Weights of a small GPT-style language model, trained from scratch on English Wikipedia.
Size: 13 layers, 4 heads of 32, MLP 320 SwiGLU, vocabulary 3031, 3.24M parameters.
Architecture: RMSNorm before each block, no biases in attention or MLP, untied embeddings.
Training: a variant of SOAP for these matrices, 5481 steps.
Each number is 128 + 24 x the weight over the matrix's rms, rounded and kept within 0 to 255. Layers, rows and columns count from 0. Numbers have three digits each.

# layer 5 MLP up, 320x128, rms 0.218, rows 48-119, columns 0-63
130089189121125120123109159107112114133187155160139115106128151112146131130160184152119169129157090122120105175114098123115147110127138127125085100118130133105108149163154127133134109112143153
099107150131137143130140135069158124124157121108150133089121135141135139140128163174125165128126083145097114129126128117122152126152134108129131140138133103131126143150148117095132132103163150
116128138113119119115136101092114138088103145106101118129170134137152129120136113182130127114169104111124145121140131130136166138096106124196129143124117117107085103067128147135126130107132145
085185126120105129145158146123136066190184143115112147144118111152114139105140148141132133133101105133089145135156178118180156095127140153091139131122113107161171136102106148138164159143124120
084122118100128068082120121087126136132112109130120097111118138106094100120147132121121157075091083142065134143122073148130108093129071084121117110156116121123160123116098100088157197141158114
118153143118128122111124128122107092146098158131112111093114165104149150100116143179148152115092095123121185158124150164155157173099109147104118092176133090116107147138113138105147116115114120
127104100107161133145125127135153132129137091154097124140111111160156139136143166116119136153104128115120126168113158142141165154103106147146156102124166121168114157133121128110126163110131118
142099128101137110115123174132156155124163161102113148114099105128139142114153106125139131157122147082127163136125129131130122094119121107131149123066159090116180159132127140168129123139110133
133131122111081122123142110131141124178145141099106155131161130115151112113117140131123147104153103137142135138097137136115108130098110154111171157113131145116139120105138091126167138113106116
142137189130143134134073143140132143102176139130144105133196150127097147089163122149114122156129134113146124131098141111168147099107132128073125157098105125134100149158109165098138099114157108
173119105171109100099107170170178119128129144104117112142135135165075132145100130130146163149098124156136124117123143136118106180135122131104158103156090134149142110110141176131111139070120090
141117112101159113158137156139072098099136149123149168115100095155119131138132088118132134129091141085139107116125158120153129125151145128096133075116116122145139133161119109149152105148131121
160138135122154142137148117111101154100149163110117088157128118079114131118124122114125090146119115115146118133127120122106120104134098180105124153122092122154124145114124123144149159117118142
148179123150132112109109129149111112115072144126155119117146140125120095139141129085132081145120159111189139108125146117122116106120170161106133151112138118144144106149173137174150072139131083
155099089149117117082110085158127121139137130097087186168135126176134105123119094122131097118116124116098115153167145125113161144156086119139151130155118100151116134106122081122146120151153147
074123138137119142140100169144177143102108184113134162114093146118126132078106123100136128133117158172135153145112112122119107147093123062140095096120096159072110134139103128112085090134119128
121128102160123128163146142094159066114128144140172107148128110150094143130125144103151113098145126145152108154131131132146104161155132176189124115118144202104129087116115173189125160130122146
122116120136094163110153128106109125127088092153114091149146103118133149097106141145132133108106122088152141145099158123145145069130123110152110148171096144183077131160115099103091150154141110
117110140150079125090113143118140121167128106151112114138122075160116127133144120167143125170167140125144103139152130101141091116120162155054134105095109137086163127164100129148134109113150129
129138108067132112082159098092139161110101127143129121130141189125090137134146119117100120137144100121125140161133087149092154116140154160140136120079154120123100148138119126148132134128115126
088140149161142162127148102110150126130105091131149135103152160173109114154140158142123157074116134131108072115155209110119136141162139125104122121096137140110107106126133120166107127114142132
116124148077114099136133115086142147130115107141084144142086111149151130149119080093141091164167131126120143131128116090106106103118152122119143147122124112123132148112138120101177152171118124
144095166146128158089148122102103156106118163123109195139139108117143152118117120147118153156144126136156134133108126112108152141091106123108138121156147119171142122150102120097104137167157124
128125144168094092102118105139108141129144142110157167116139144140106110147131138143112152071101128130105077120075123117124063169157142126140152110091100147129123134120119087101124135109118121
153111140158111131124121088140142142129168156119099119164151118115130102103136105165167111154136154078134113108122128045142137100180160130094128127104103151106120128142122148091145119153114095
089094094180126182137131135138133101098132147146133159086142166124186136129086120093128116153141161139143123132149154110107082121131126129149115112127132087125126145149145098180147130131157098
105130134122117125151131157129143172151172097138130117141106138137132133101143101107153137124095131123125159130107078126115133138092131143103144141125102138126105134122111098142125120085105143
116131114104114105117069109139179084136124098111174127155116095111165203117097142123140128119074128136136115104146133115114058100126097174137109107106183180099106101105200101157106063119103115
141106139103125127120084103073150086140125136128118132094129086111138081154103195137141123121083123133182128131144121112139143139140153152116106105125114153093169112136112143110108122121148131
107176139110119165119125156134155097111168116117135136117117125132131176110112105114169115126090167153116072089144079105131146123173159136124129110127123122118116080139122125161119104097096126
162150133117189104134069115125119151179142156134131164130183107092153148139154104149114104126106106075094107153178132149132140142151117155188166145126150147108112078170137103091166134071113126
135120100141136089155112164097120087117131108112153124129165098124093133139108102154166106159148161097182119070116144124146112130109152122107094161093112154110134169150098069113113135100133126
134123126128093134131117147138137118164076129120099104136130135100089141125115118117119137147115139135119163143131102153132121112104140123125110128133149162137110126140092190174100157156171104
115164127095158070108153103079146123113119145136130134085094133158129112133137119136118126111121115175129118101142123128142121088115130109168100116124152104102103091098088142147078151098137110
120105118162118132144139119146151145142140176146094099107112159096102097128128123105129128180116160094157105118149154109134159145130132155135154149159128128145107161118125122124130110133120129
134142114130129131139174139107107132136125141141150174064137157114131118108101167155142126132094126131139125142156157064150126121150120130159092135141186110107174161128094097147110166106136162
172187141158135100126112118133165114114104135102099157140145148132146149140117148135145091119134120121124158114121126133124146142126087129116132095095162134122123147120111134154087169124131104
115134117109110188123119102151123132167169094134133164152151096198156086111126123110118144117149055118129142126136147133126114136090085123137145110111089124070099127132156115128136116135131127
108124133113120146108101138108155141144138108121125150072118107146187121141146133120102149120159135161121180164119115110110131141128156151110119166111086140122128123203164158127094108146136114
099140110111131113162169126157125088145156130116124127111111095070108104118152154099151114115063104142165122143127102119139120146162121118123139135113113139108080088137147118142143085133155160
124113153115138146120119094148120148113129129113108105104118181143178110133116134169163165118140149128146110091079162139120141132150194114135123086080126133136100172141160119190120117134083104
160111146118118125157177121136120139118163118117120100116117136179104153125135144134140161127115140087116132096141142081093147150093066135117090142092120140125120124109124141131127156104123140
142155086136106109126136118124127111127173134101159161124139139129105167132120125109138122087106132102102123144150094147142116132134111126111112144198113090141133157138130094133121169096122127
175152093109086141101107124114123119117148103119132085102140083129134112109155131121130126121142113157177136094156132141165137088115113140145136136107137132181169122111116173172108154099118067
117100096127149107107158132112133152086123150163081131124133128138151110135119137100119118146134102103130175093112133142118149116092123121098098107130141147159092163099139182141151194124121162
126103169109099147114180145167117094141146142094114146134140131155121127138152112131167098157136095116130104119159105122219153095125122150135096155113118134166122173112136104051160096113114123
095116116127095129134115128147142123098134115157139132110172137118153155158133107141140113135149142127153137117136179109140149111139177119146124111141149097121088067116125116116145148036110085
143141104111098114131137091147117128126150157104154113120132109106123116122121131150126112144131114096092114124154106100090091121142150082148133169129133164137147150092079138118122109107156096
132097121160135093121120147105118110176083126101092080179094165141152108118116127131168140119099123093125097119125131105127170119139118122147155128116182148100154140109134144122105136122150122
132132136106153169172082115120137108110142128114139135169143150149108166141115124149147131077150111139150148101149101144136105117178160137166126128128112129151121140098133132115086081110152150
154161136154123159122092134171137123102145135153145198091089105134131099136142092119104146155102111104136123105131112158151129090116147126170112104140159133154115137123088114105140122126123122
148130124101121118137093147130128158063118094086150101134144105120160145148113119094118161140117131148130140167110103085098145143153145184060148096128146116087165148134122127092111084116156162
114099115103139168173113145102119138127145094075093116097097136139139126120137120129135140114124126078097146099157140122086111127153148125151123134151099136109144159159149129142127096147167152
112156134106126156154123141124133158108125140052121155140146104158169123105118098092153119126120125114116116080127114109154118134146135075125126171125154139147155107123131120122123128187132123
110081099102145139085117105181157146144185126158141125140120085138117091136147063134125115171139119137116146133099118136161120087136153097099095100125102176174112086136137129107132148141145098
085114131112137094115162159121087123149145106109120163125077182128169143123129142128108199115128101129126101145104117176091114177152109139120119151116144129169114100162093118140099127146144126
114154107132072131113122133105103088140123102086108081102136155142165071126088154102151128113117157133149097126151104105094083166122133131094140128091121124123100119127141100159156145152145097
152115140163109142108151119139066127109134129096151131133159116126087134135128124086089115185120135111151109169120115166091145119121129132160121079118120121166125135149112136135165124167120140
128142161124155118111174162136163100125146167113119094187138118134119114119114113126152126105107112126145102079164124090116146142099141153117134122142138133136126156120132140167179112154153113
131103132096118115101124145140142125151162114082098163153118137150146128121146152174125133122136124141113126143110160137106140126137116132172123109107172119166142143158093145097165126097114082
133151138119110132124128159097142127111176099080177131137109135101141152130132117098152121110124087140139151123158147113147120142178119136115156149122131086106094133146134115128113143123120147
134132153109112138147119159134125158071135138097123133149125132121130127149175141113098133140130157153141160120103117113142141117082129142124069126132098126177156120146156122116152096125121143
124108169130136127130080168124050110112164160167130113144113185143103098148131104117135106152157134103139177110104112109128128106100184079168132046153135127132142153157123143098127114119144117
136090137140176181160093152109135166143156144119094157127141060159152147131110132107102110151088118118124116113120133138112130103157170138118087167150139141135186161130121122106101118153152153
131163124101112162146136099110137162160137112112115138099150115164156123133165145136160145137091110127120134141122145127095122147145122091097122077171151074094112095152105163122152088118117097
111122121101106167159142142132137100141175142099141159119121145136105145111119115169098108131123149145137156151127112161086142134106112138121115122134115144121102108179159144123174113166092137
151127106122148156128141145111105179112099170132117112126127097099093116125136156111120083146116122149149141107131117146133153129130166157147136110131145129133112135135150109130175103112124107
127122137114132110125110140101128106151169152130093095124116138157087154142148113119153118184123155154117119101091135098179181174137164151141122128091167114154156137110116131163119177125131089
104123110139104096173093131144112128097108149126083106125146121133113122134104142128106082126157127122134166064150155149181120139096134144120124128096135107109049109080143137138144182167126129
139148084116139126124176117132136159121115100127115148128152102152138110140130129144128126133106126112094106129154129118129114113138127128125121181098128123120127083111116168169128095151121105
138124135136157076112139102132089149088122125128107119136141104058142120137148153123146117144154176135099100127133081144119071157102139123148164147165143093127135137102133134090149165183181144
058120094136127147126093118102138153154120139136085160130070151143132101104143159135155144149146141130102112129141139162138181093123156149144102097128096119120125147101107132115126108139154130
# layer 5 MLP down (transposed), 320x128, rms 0.197, rows 48-118, columns 0-63
115118134141149106144138158106114127143111135150141109145125112115145132105162126138147126103148123136102128162151115153131138141151092117115144142110149113137097113130132140122111127107147119
121117112123100126151115116143128137101109168118117141141108083126148154103190140142122183127155132114130109139170119104114090139135098113092143135133111124195088119120125134179138143125133147
105135112125087164141129080127132148040125116111108166130111155120073109129107130154175121084127127170124117165123111136169155134103092126104125119136155149163115150122168147154109146147109170
099130120125147078103134140103108100160101134118148146114142127174162147104089150107120162148130053121133137138149113144145105110084070103158158092127166147148105134146125151140117136109073149
171158084154158185157097129130135087067124102170142104143157135133140131132167118122128094101156169117140135110136135143125170132167114125129129116127141150156139109114135070116135115162137153
113130137168139122091162119085096083152112093096139109149108163115156177158133110123134145115108154107118159149125096105125146118143154115130115113152110107162191160119077134113131075144161111
124149101134127117133150166102172124086138100118101132074095147156114149150125126086122152112148107102196166128128143136132145163164153125134140091098136144130103126139099122117143106099097100
108119114129165144127151088153180119120159155146111124142099135147145120111102162150096138106170125137148122136143154122157128144097126125142160077148124104157128109167143124166115141122148118
134125140148147163168124112109133179141069130122126127185114133105116142170111103149125133147138086129094111138103128132109108112146112102128166089122155134099153132158123115148106134139132119
095085159127126129155123121139201094102152136119132073150119133120122135139138131121112121153119109169132142125144136139163156129114164116095132128101157137141127095136145140132135181109162074
105101134122159118157110152071176133123126124147136137134111072168148126137110138157154140129125116161112122108131134125142147177119118125116113117069164138072191126107113136131113122139141126
137147138152140128113154124117078121141160133145109123175147148120097097147140087119131135121113126124142121138117102157133083149086082128108138133130137104138124090134113127142090130161149110
149097132123134166081110153133103095132138146121102098146108147126084113132099134153130164116173117127096124109159131105105084128112125147077074117137128147149099147166106120119129141122114144
106103171115118147126124125103105158094092170140095134152125167116192155105119096108084091146103136102135132115131087139089126135152123121151047085100118166149120164122103148104139125147113099
134132185106172142119168171116110110102067121077084122154133145149139083130153116111159144099158124182146137124116125123152124162102142115139113149138117107184117122131111136125142150121179100
122117129123096159128152112114128133144148149135123135109076132121130121139133176110103119118134100124094133156121111181139155130138099123135139108162111118155131101169115141087103126122114132
131102143142119142097139129113099106137182139150156111113122074103164148143133151175126162141147149152106160165153131142161109156144110154142147128121126180189122160164162137131152122144117138
136108114123126133159145139180129117122144116139095127123150168138129102096163129128102157083115133120145109122135150144107136133111116165138122164142144133128103096160081144121194120129140118
127139137136093121106138142094128105119101157135126122090086112090122133138137121130114166137112157180141168173126166148156139127107095114117120110125094156145142111129090118116111146117133121
077115082122106124129129124156112151130102159121130131147124121142139145114128127110109141091068155101149117151118102088163129084109086157090170105167114092172161136110149140115130137139115127
136152117131162115135076108115171087127112128119147130129111103142051110142109134140172121142125153146111127145172149116163085116128088144172146141123130134086099136190147126109184074151117170
149109166098136094150127182150156126142145117123102173072097157151119117171124144100104122151118107111140127114141141130127147140169107091118149149115112143117189131136101102135152031132125140
141132112140165126118140190114087125130140123149139171108136123135102155133072156131102142129127095120141124125115111104110172130146127106099106114116123094089196129114134114104106112161135121
174137136107095119086167104157089131123128170160137119077105103124107104146150109138166150174130156143114118158102063118149135105168157072106123151143110118122133119124139084163090098135109097
097101151104120108107174108133104109138130099131159191079169141180131133125133129175153140132128118122154128133132118143137097130116051161157132120130107157116098107164093114160140141150155126
141096159168139130135131130131153127127117117128120141181130144156147129132117145089103106107114115111197151103116098196142162175091112123080132104117136124115096150160153136144140110154137156
108168157099099125169057143114141118113166068114170103127120110127147099154078127120126115171092118129145145127133159141103142184139099157094142116135131156169155119116141125123134136138105146
088129137072119124141153104132174127142140125134105133121139119125142135105106128102116149155136133090128099129101092134101125159137088160172102142121129130133132099135156138135126125113103095
100117095144166117145120159116115114154123150104096179090150162125101095111112118140145096147109145145132111125101129134166095151121113137134137158105139103183125134167164131136132117135148148
127112133132150118137112188118109120132144137135113127178148173127139095154109108150133129130133108120148182136109111095122157121119155112132133134114145114150142114121150113136086116173154145
101164158058114156155120123125129125142116155168137163182117112122129126080118110147117141107088131154097139118140148135090160123167090136137170131132122122121134110170155140124125112134099101
087137094138120119128144127144117142099167118095150089157146136156137117116131151125105109105154175112112126134154139068111141130131117160145091090128117112165099113150121087144094152127126130
104089121130112142168128119134115142115105120109079133155107151160131099197153126083090128094123137096124143070109164133136079128112127107150119109137105088142170144164108114133141150123124148
163134152098121136111136106157121181123087123114113115109113137101160106159131105142133099117149101119078125132126093114102148161159091086128148114089142151131070131121164144132151190132137130
135089105143171173133143139119106146124120121160099118159086118151115104130151100154134135100162134130159090127152135120121134147115141113135119135114126121120136192140087107118152132129124099
105161190149144132129109111125164108111181117143116101127154098143171121131093132131124133139072146080124118118131097138128182106125119167109124161125126148183134101134081112129113086108154119
130114149141147132107125113129121131120120141143091138122157146130123131116114154091147100183155080149168140160136130097133136156104106127143138119112114136058116138147131126175096148136133115
088098139126110128142098166153116116126141103134133131113144125100170136100105109109163121143148164147101127125100080092138116160090122112140117113157185139139153129173138128134085145140179088
150123131146127153107161123129129149115114085130109149110102157090133118149148123135162120165128126127120159102073170189110130140110095116120114097114107125141172089087116149116163132148131101
116165143164142101159159110130061083158138133124105146106105135131106115139121127138142140179114148130107144136141136145137098118108141127056127142142136102127150102171128095086118121150143143
104134138160100166106094128106169122121100159129117113116125128123096109147144108138091152140152135139123128148106110107072089152135133151124122139099142114164101124115116141128113128110099102
125090119098091128108098108144169149115131144106135139091140093142127145090151130116163112127113135118112143098118145134118147134144127156114134129117117160114158175125117127128116163063140158
152121098143116153149089133100098136113129168137095104131106121080152113094128149169097114089116075100126092120167132120119092143086104124131123133112124163159132155101154141100127132106135159
162121059125103158096118147116147124125086121134127133110122141122159100122181141116123149144153139103158137160138135142163108128163133142122140119112116137160158142103132156118136162073114145
152131098137180158178099169110144101091109150124144121076145094127120103146146118126141121109138107133105149129116110093162148119116146151112132100143094175113095082116136161110116117098122104
112164186069107095118165134095112117114103183156074078110073130139129111106134121158128147091137102158098177122148119107122141104120126095117116094131121132101089128132119146094107178149159115
148130128133113166114137110168133156130128135130157067113102115140158142134139135146147107101103110139119131140161138128129143115096122143081128132154146112118094151180121168105134110126129114
111111105160125084109109107119142135140111102186116143111151099105088116125149155091145098118099098153118094110120124136151102109134142097138156128115135112080147124157162139115129141087175132
137091116133170158156092140146115127168128142125134074141135141112133143107117076142105155144109154113129141118157184141118161135137101125137102140095123184138120115126101140152112164110138161
180125167114153125136149110103113145094100142114151127141154153097138147119141127142142137139135121121150123132147123124118144142081136100118101100168168126134154104112153141164164112124117138
118152091124134158127146123109101137166180119122095084083173104097166116168131133073147123147114122124124136112173118167131136100136095161191139135112177088117152149137128174152126137163134130
139133127112116126113123134151100127163150126115106101110072104133161153113151131137150102159162129115100104122124114111113126108125138122139085147166093152115106106124118142132146090200109097
168157115133104119138185106162129122091099165155168134111144072152170127138113143163141087108144133112097105149078086163115120142162119135145116146131185115141147116121116125144107114131126076
120105121119132095141083130150129132134112136144151110132134146132129144133110113153119083135149174073162125142118125137104145146109107077125080146128159160112123110158104107137130134130102087
118165132123139179113133132175198187118111115144146154116125123143065112104135132141144136191124145144108126132134140105093158104134096112129100119097111163164129127086110109122142074115177134
154125140111124166134116132097156155127134126146151083122143130149117114124125131131135136127118150107111117131100160123159169066151147143133150153132120129093141149088087140103141088142101122
103119102165096150150093099151106140134134163139121134180150115149100114132135147114101141131093118124130139161169104117071160168122126104065089105104102103113120107153164103109157140112133121
133109169123128188128157113149106141139122123104177136087126121101131119146144110112158083162133156174114144141144113142144184120120128159147090146154103112094122109154180116086136099107128143
129134123120125138123124148154085109131139111168143181154180140144125150132079144119146147107128129129135099138085107120159122184150099146112094133162141125118188135161115109154140106127051124
147136116127155155119105138103120139111134132125112121117152149102149110124166133166137087130092179106148156124148149106142108090122096169116143095142108112157135122111168143119105105133113166
137144117118132166155139152160147127069151082118105156130085123156127130131141116101129133110119127166140138140129138146098130154155098108200146132127119117129141177092122102155150100111135107
090157146116126118122126129136140130158131134142109146129133109090114144170086102139113165149170118135130127116120132144136158148121129115151130072119136173165168134088119147161101190082130139
152118135142169181152154135144144178123118114119138135114144141106137093116144194111097151157077133118178158118120109139120106132098114130128114156113049092100137102139131149082134096119152138
125065166110073120140111098113149139136151143139145124104101140161136139093125156116150105145122091156117144122114110166163099164112114150127135115119167102172126112093110167125146120113152117
122138154139115110140107113125173141091132121144114161105205131118159123090134131163137145145112145173109104127115113170116130131109147119093140134092149118140118086129086129095091149152143162
139160119110124125114124116119109170113199130134155103136124166108142130122112131155129110115096130133145112134135169088107093155103169098110133127079135096101129124125139125105144131132184131
137129157116126118124145161123169107100113149141085146082171158111128141120121104089104108131172147100134138143115110154134157129127122139105139091145162107115100138127115123071126124151072115
141122123133130127110134110095145145101158114122111169089110154117123106115141106171153107156133131137140109135112098136078143125122120123117122139124139082150128107108148097109134099066075132
094158116111137144093107133148082111118108132120112166111168119180168135080077142144138121087128118111153137094122137072097132141112151145125139157140147122135113078115097053104142090085101157
127135121159143121126117110141125134179148123105126140115091159156128152138116130116105109071100118166141111124176151141134138089104112108099134137128164108143117147103110119161122134120142104
091077124153098163133135139122098119140136145165072129132163135127082143128136105126127160152108149140190130127101101099162100129177130150146118152139141122124162131147141114122151141104140123
# layer 5 MLP gate, 320x128, rms 0.226, rows 49-119, columns 0-63
098097122165088133126142127147118134139126167165131113126137138150101139136106089078134108135156121153132152158112118154140121117085140131110084113130113136136138106130120085117122123100137159
133116119117145150141144130137138127103122132093118137123130152150131171142161084107120130147192108122115114127115110152146053104121129152138098138106110101158098110106144108141153087123123136
143084133123116114121162133148143118155181099143131111137107123149164110114101108074074162150145102125180137130090125083128151189120084108170108132131171166154143162143151159094111129125132093
109129134139146129132112127116119122120123175158170120076138125142140128142168136111145106135107122153149129108085181120179124125117168149150094135140121127141107100157111150127129102144104144
125159123101100141112122143094103111105128118136073100094135132119147157117170135135118132146136116146102144170109125126127083077138117131138138110114132138102136108131121089144153153132117128
115160135168115145079118129131117114130114152093117128128175139091086107128156107136104116126155153132133132127140122109119143099160110138149123170098129162116156104133139115126125131135092135
141135112142163081178116075126132105110135097150091129105114088139145105133084111119114109094163103137086138148128125125156102128145136125102107133111137136150151100129106133169125138140140150
146161096168125138156103191074165081144133133124140103116082119112134106145113102127123132135095129146129129136123134096135158136095128154193127149113147138095136113142131107104139140155106137
136087185156142110163118143133088107122129127114120092111134118131140146114141130157104131150117128100139127172103142145105151130099154141108114144116136124155152123120116115144126090133146129
127114088138152129112138134108125153117100130160136180132146155134143120157111100128102099170108151151128113131126123099103130150137125154109129108094168107129161119154086154130132102136164140
105117121143127123173151135106139097091160091103144113126171148096106140130100128131172124108161112124148120158153111114123111140145131142133158114098113139141158121130148087125138157156134101
137124148107161166105156129128146140135152154134147125131147094098116120117163114100097131139126121128162101151086101113143108148119133129123092141100129117147157130096143121134159111126086148
128095109119128164116129112084154104127094146193096125142176143122124125137111115114108122133092125166099131137140111131145142152095172164128073144072113180152124155090099127090155089095096062
103102126125160121106180162106114146151132106105142114133145122169114142127099103142132135144083138133113103105144147120129117138127122146175151136111159139133161147142088097141182140144119131
146158113149140109132143139137090135119129131131119119146139119100154139137113128159128131092166151099118162145140114065126154169155179181109144126109174156131132136104146131109141115088131140
138108110114110132137095152162107115120178136125117146110127112122157096112132135133128160132121134103101133173109151143086142161140118112147111151108100154148169167099070122105144109109104101
156140116161139110090155165116127131173131132116181147123142107132118133105127147124096195123130139114114095115145141156166138165136104163106145135109145117107116129197133107116121091128111121
123142115088124104163153147084132115118165128108150144140123161134151077103138137150150100105118119144136133091117120121109141143151115102135127132164161127150115106130126111106099111133139158
150126128063127127113154143076135154099151125129149133156159118107138137121137122138111153136148145117164127137139113164136151147127127159126122089122089132118134161100164113130148118103129133
166134112073097121073168111098149103131123167118114138174104141083075149085085133162144142139121160142144134094132115152171078097121138107106141115140128166121126104081129094129124146121082166
123107148153131137106123131168070139126132188110158108129147140108133139122117157153124165137091080120114147121127166145163108159130131139175120113130126142135129129120108135116097074098159166
108139124117130132110091100113128097091139168052170140114155131163102138116117157115145142167103156136153123104112100155116099113121136124126108087112097110091134141132102159122162047141167147
136117153108125123134139140154147116140119122097173148141106174077137129160143123112102135147146126141119097106121129164118075107134069133137101139127126110088145144170170111134132102108069165
132159132146154119084106134132069119115135098143094067082109137096120105123154129094124079109127151140150167132124085160128129119151119133129139141118106140073072132098138146105144138119128102
136097188186145094116130136133140100115107096104115144156138125095149079148103096151107129160138141128145122112170131188150118125122130105130126102133161160126129135160138123120138116141131163
173110129171120121094148104130116099149143127153109125125129088151095106156138118098124159136184115109092124123141100129115113109153132118105132156133153142113104087093119155153121114152143155
121139099135120172106170150143112170137109118187085103152112118172067157089133133108111124117128133142171170179129169134162119111143125149112171126082121111115107121111125116132129109142068107
120104157167119127141145127157132132109189142090113138164125134145122164104124141139138175149151132121099152099112103106139099106173099086132135102148146152147133162140124138130117136135100142
139087093129170160174073173096108141129093117110108108139124173143111081136095135119105139141119145069155143139129119148131129123161109162135121119114168097144143107113114125120150160119084117
094110159174136124110153136108145156112137126112149140106142127138155119103128114114126114140136149089136112128115127140194131119084146125141126138136084095133117142157106101116115143119098143
127179131139118154143115122135111133123112110189104080094122087088117145112156104087131130132150079151066142119130145145130171142126131145094111116118148119116094132130126079077141130141102096
080118097153129100118086154165148108151172106143132119095192142123112150104139168109113126116137131153118154143136125141162160143119142162152100134105162164122115110177147139141170142112152084
085107155105131125153142156116092154129123147122126157134109130146159132105134119129142116097154114181139148124112108138118119071134120115128118086126139097124154099120115136142131047124127082
121135152134131126182124129148175143124125166163128102132130112113105079089106142112144114129139163107148139153130148128128155075132106135135174144120129126148154098129102137130142141111119142
158090120157181111105068126115182073104090123118109114119149127170162133150099106152134148113135131089137135143123126100091110125124124122115139142133100125096173121129133151126125086129110134
128115138129160111133121105159130108131097102136117150133122136153149167147141119112175139143153128076104139131185108128152142149127070117137139138166163099163139115121104115151101115150147099
130107117128135136146111129141111114162160161140123194128116115172171067159102146119125116134165099089167152137126140144142103147098100116104117153107131144109093131117157102123139139129106117
165103147084092102182121131116152119161127093095131135148095136163102127159134118158135120144145140107112123130158127128163160122154168115101112082128142095102139098175129134118109125141114164
141099118147081119084098119111151121132098117134121148138121128143140125138111099154124117160152097116138151131158164156194173111136080109141138132135164109126167135094115108112133116124148089
121144118176107185108137127139123135167173141136134146146124113142076164120154121115106137115131152179122159158100167165111117152126111096122136149078140092113132155113120151069127118137098141
133082112138101155122178108116138130139114153126134177132093141143111143147116100146159112109075142100114159150135141157156090137138088111106113100125120085099139141119161144113128100146103108
108119145149119112131102167171102142133104117092135166149092155137122177139108122104149150113156122126118125141136114185153113113077130128126123132128156128130067119154112098132153082125071108
137096064148157124124168133173114125135157159095160141076127128134130103153072124136106113153128126124140139136141117158116153110092095125160086152108119077078097142130118142133139119103139094
152178112169149149128134147152107147091099137114110156081124117155116145168140096081120125111116149133107132138116158105156080116142101161132122123129115123123118121150159137120145165109144118
158126175127137131143086126186078099080150100094088147107085134138121146130107097133113114135150089094155118130099149094139098105073131123121144101134138118132144145145159117119127139121120046
129105164130148167143165144121152145138094144157132142114148130126150167125132117144106121081125140117088107119111163143131146143153122141115127091157126110163111133156114127129100112121146119
152143137122120136124152151136125092132075166133132106137128129169095150149107109149138174165105113095122133122155094120084130113167121139181171141133112150132104093143115098128129120130124129
091139085131136171133158136119148115135132095128140110127131135113101091103128115113125100103126157135155131110114134149157100108099094117132132143134124110132133105099154145142074146117109114
157132141097126122083150149100137152120114135109148139114136117102128107110090085157146117114115135159142149096177108121118166098141123157168078145146131123133103132170100149147167115088117155
110155145096126091125162117116099152189114123134129116142177109164154056165106132121131122115149112141122136109141109139139158120162120147149135101133133129109131122146149182131144135132162121
154100149144138090127155114157134131152148131129083143160147180133108091129112143122106145095140087123140154114148094143148127106110115156104109153151106100132119126174098109119164112099182144
066185108128147115087103135136125089149171146137120102081097142153154138129146118143152154122086147133101164105149095114158096138150176118136134160126142134164127124132113148132102113114093159
136127157099142122105139114159151084122178182128091120142127086133123125149124159116138111087112122146141123169119112104103141112123166150140126110122074133125157190154090131096150079102127117
171120169092176118166143110117118072126133132162146118103116126126120114106120127107132103129144140094131083165100125108100127158077143104181135130155140110126140158180086147107077084170128105
128121110201164134114122141157152091123123166120097158152129107129105118109137140111148086143107158099151166093147119132183137104111109124095137101118138135118142117087126106106197161125124100
120112136117136111119138100138136105107096163103112164100153100128112129150170076104099151121134164109124106113107150128102104142110106191150132124146079119129166144147141143108085121148102122
156149157153135118152123163123085094099113087099142100096110154154109157166129125084099162151162114128150099154103148153107115147086152131122092128141141162141088130153134116119129119143103127
153170120181075176156104145129122161104195172119092156119121140153161159111085086092089151116149110092100131177071137143091138095121121094145150081091110080145153134133115078118106158164118128
149095159188160157107160128111104178089139102152150163148099161178109151108132098122120118096101126161138109139114137141131101188140121114151125141153133176108152140111123154150137089127115106
134135158121096117126142112117117074115124111106179136125148144106111157098137089124125100103105110128081101108139097085148105135173107133152145114134151110113083119149141142138130167140154114
095135179107149115119117122114123114144121138100162116122136117172143136124139162120076147115094084147127140069080137116114124131156141123151128106098123085173119134140165118128161079136171106
115096130180169157144181123097137158137126139145141137123082082177147130121157132116167120175120127110116174084105076118141106115204123169135119150139119099136142126100121121112123133112107166
152145217117118115118138139137138103154108112175148062172096142120095099133106084112087060120144139151168103125152116145108145080155090138149151126129122123136132125169105078122139127138118095
174130119122162114137121148117138153141128136141109095117108053146105121124063138127120148153114115121123104142171136124122161105099116141116151066084111148081127148119118100112133130123113125
146104119201131126151149119157125079108108088120093167129090115124126140123133119127117081139132132098121134150120139125137157146124107165094110127124149165121119133162137139128074175137125097
128143155123123126132128129139133131121176125150137135153116133161135139085118081109098156134164162118126146160113136154118123135140116113113126098116116099147158137133090149112095142171127160
123087120100173116130157136152111092169137123119118124131086170091126118164148113119170090140107077167170165117120176109109153141177101101103068162150129115135126085135107147119117144108131097
117133136119140108130146131132125121149179126138137108122178156067147152121132185098089120172119151154110118123123067170093125092182152173115119123150127151113112087148105131106076130147127139
124104127090147110119148133113120149127121140107108117131131117119119128168109104131132117142101135111158140136141145149118103115151130114112134136131126100122117112140104135167137117137115083
113152122161138123152136113148133101182131174106143149110147083157163118147118189149110183137123133164100094175128164176160130127161142123131107143085127090102108114140119091111119137106102138
160161127141105113157126132116092119119148114131110159136206082114112120150130108117139153093168132143063141152107127127097161108112136067104117134120141158123129086158109121125141145131140106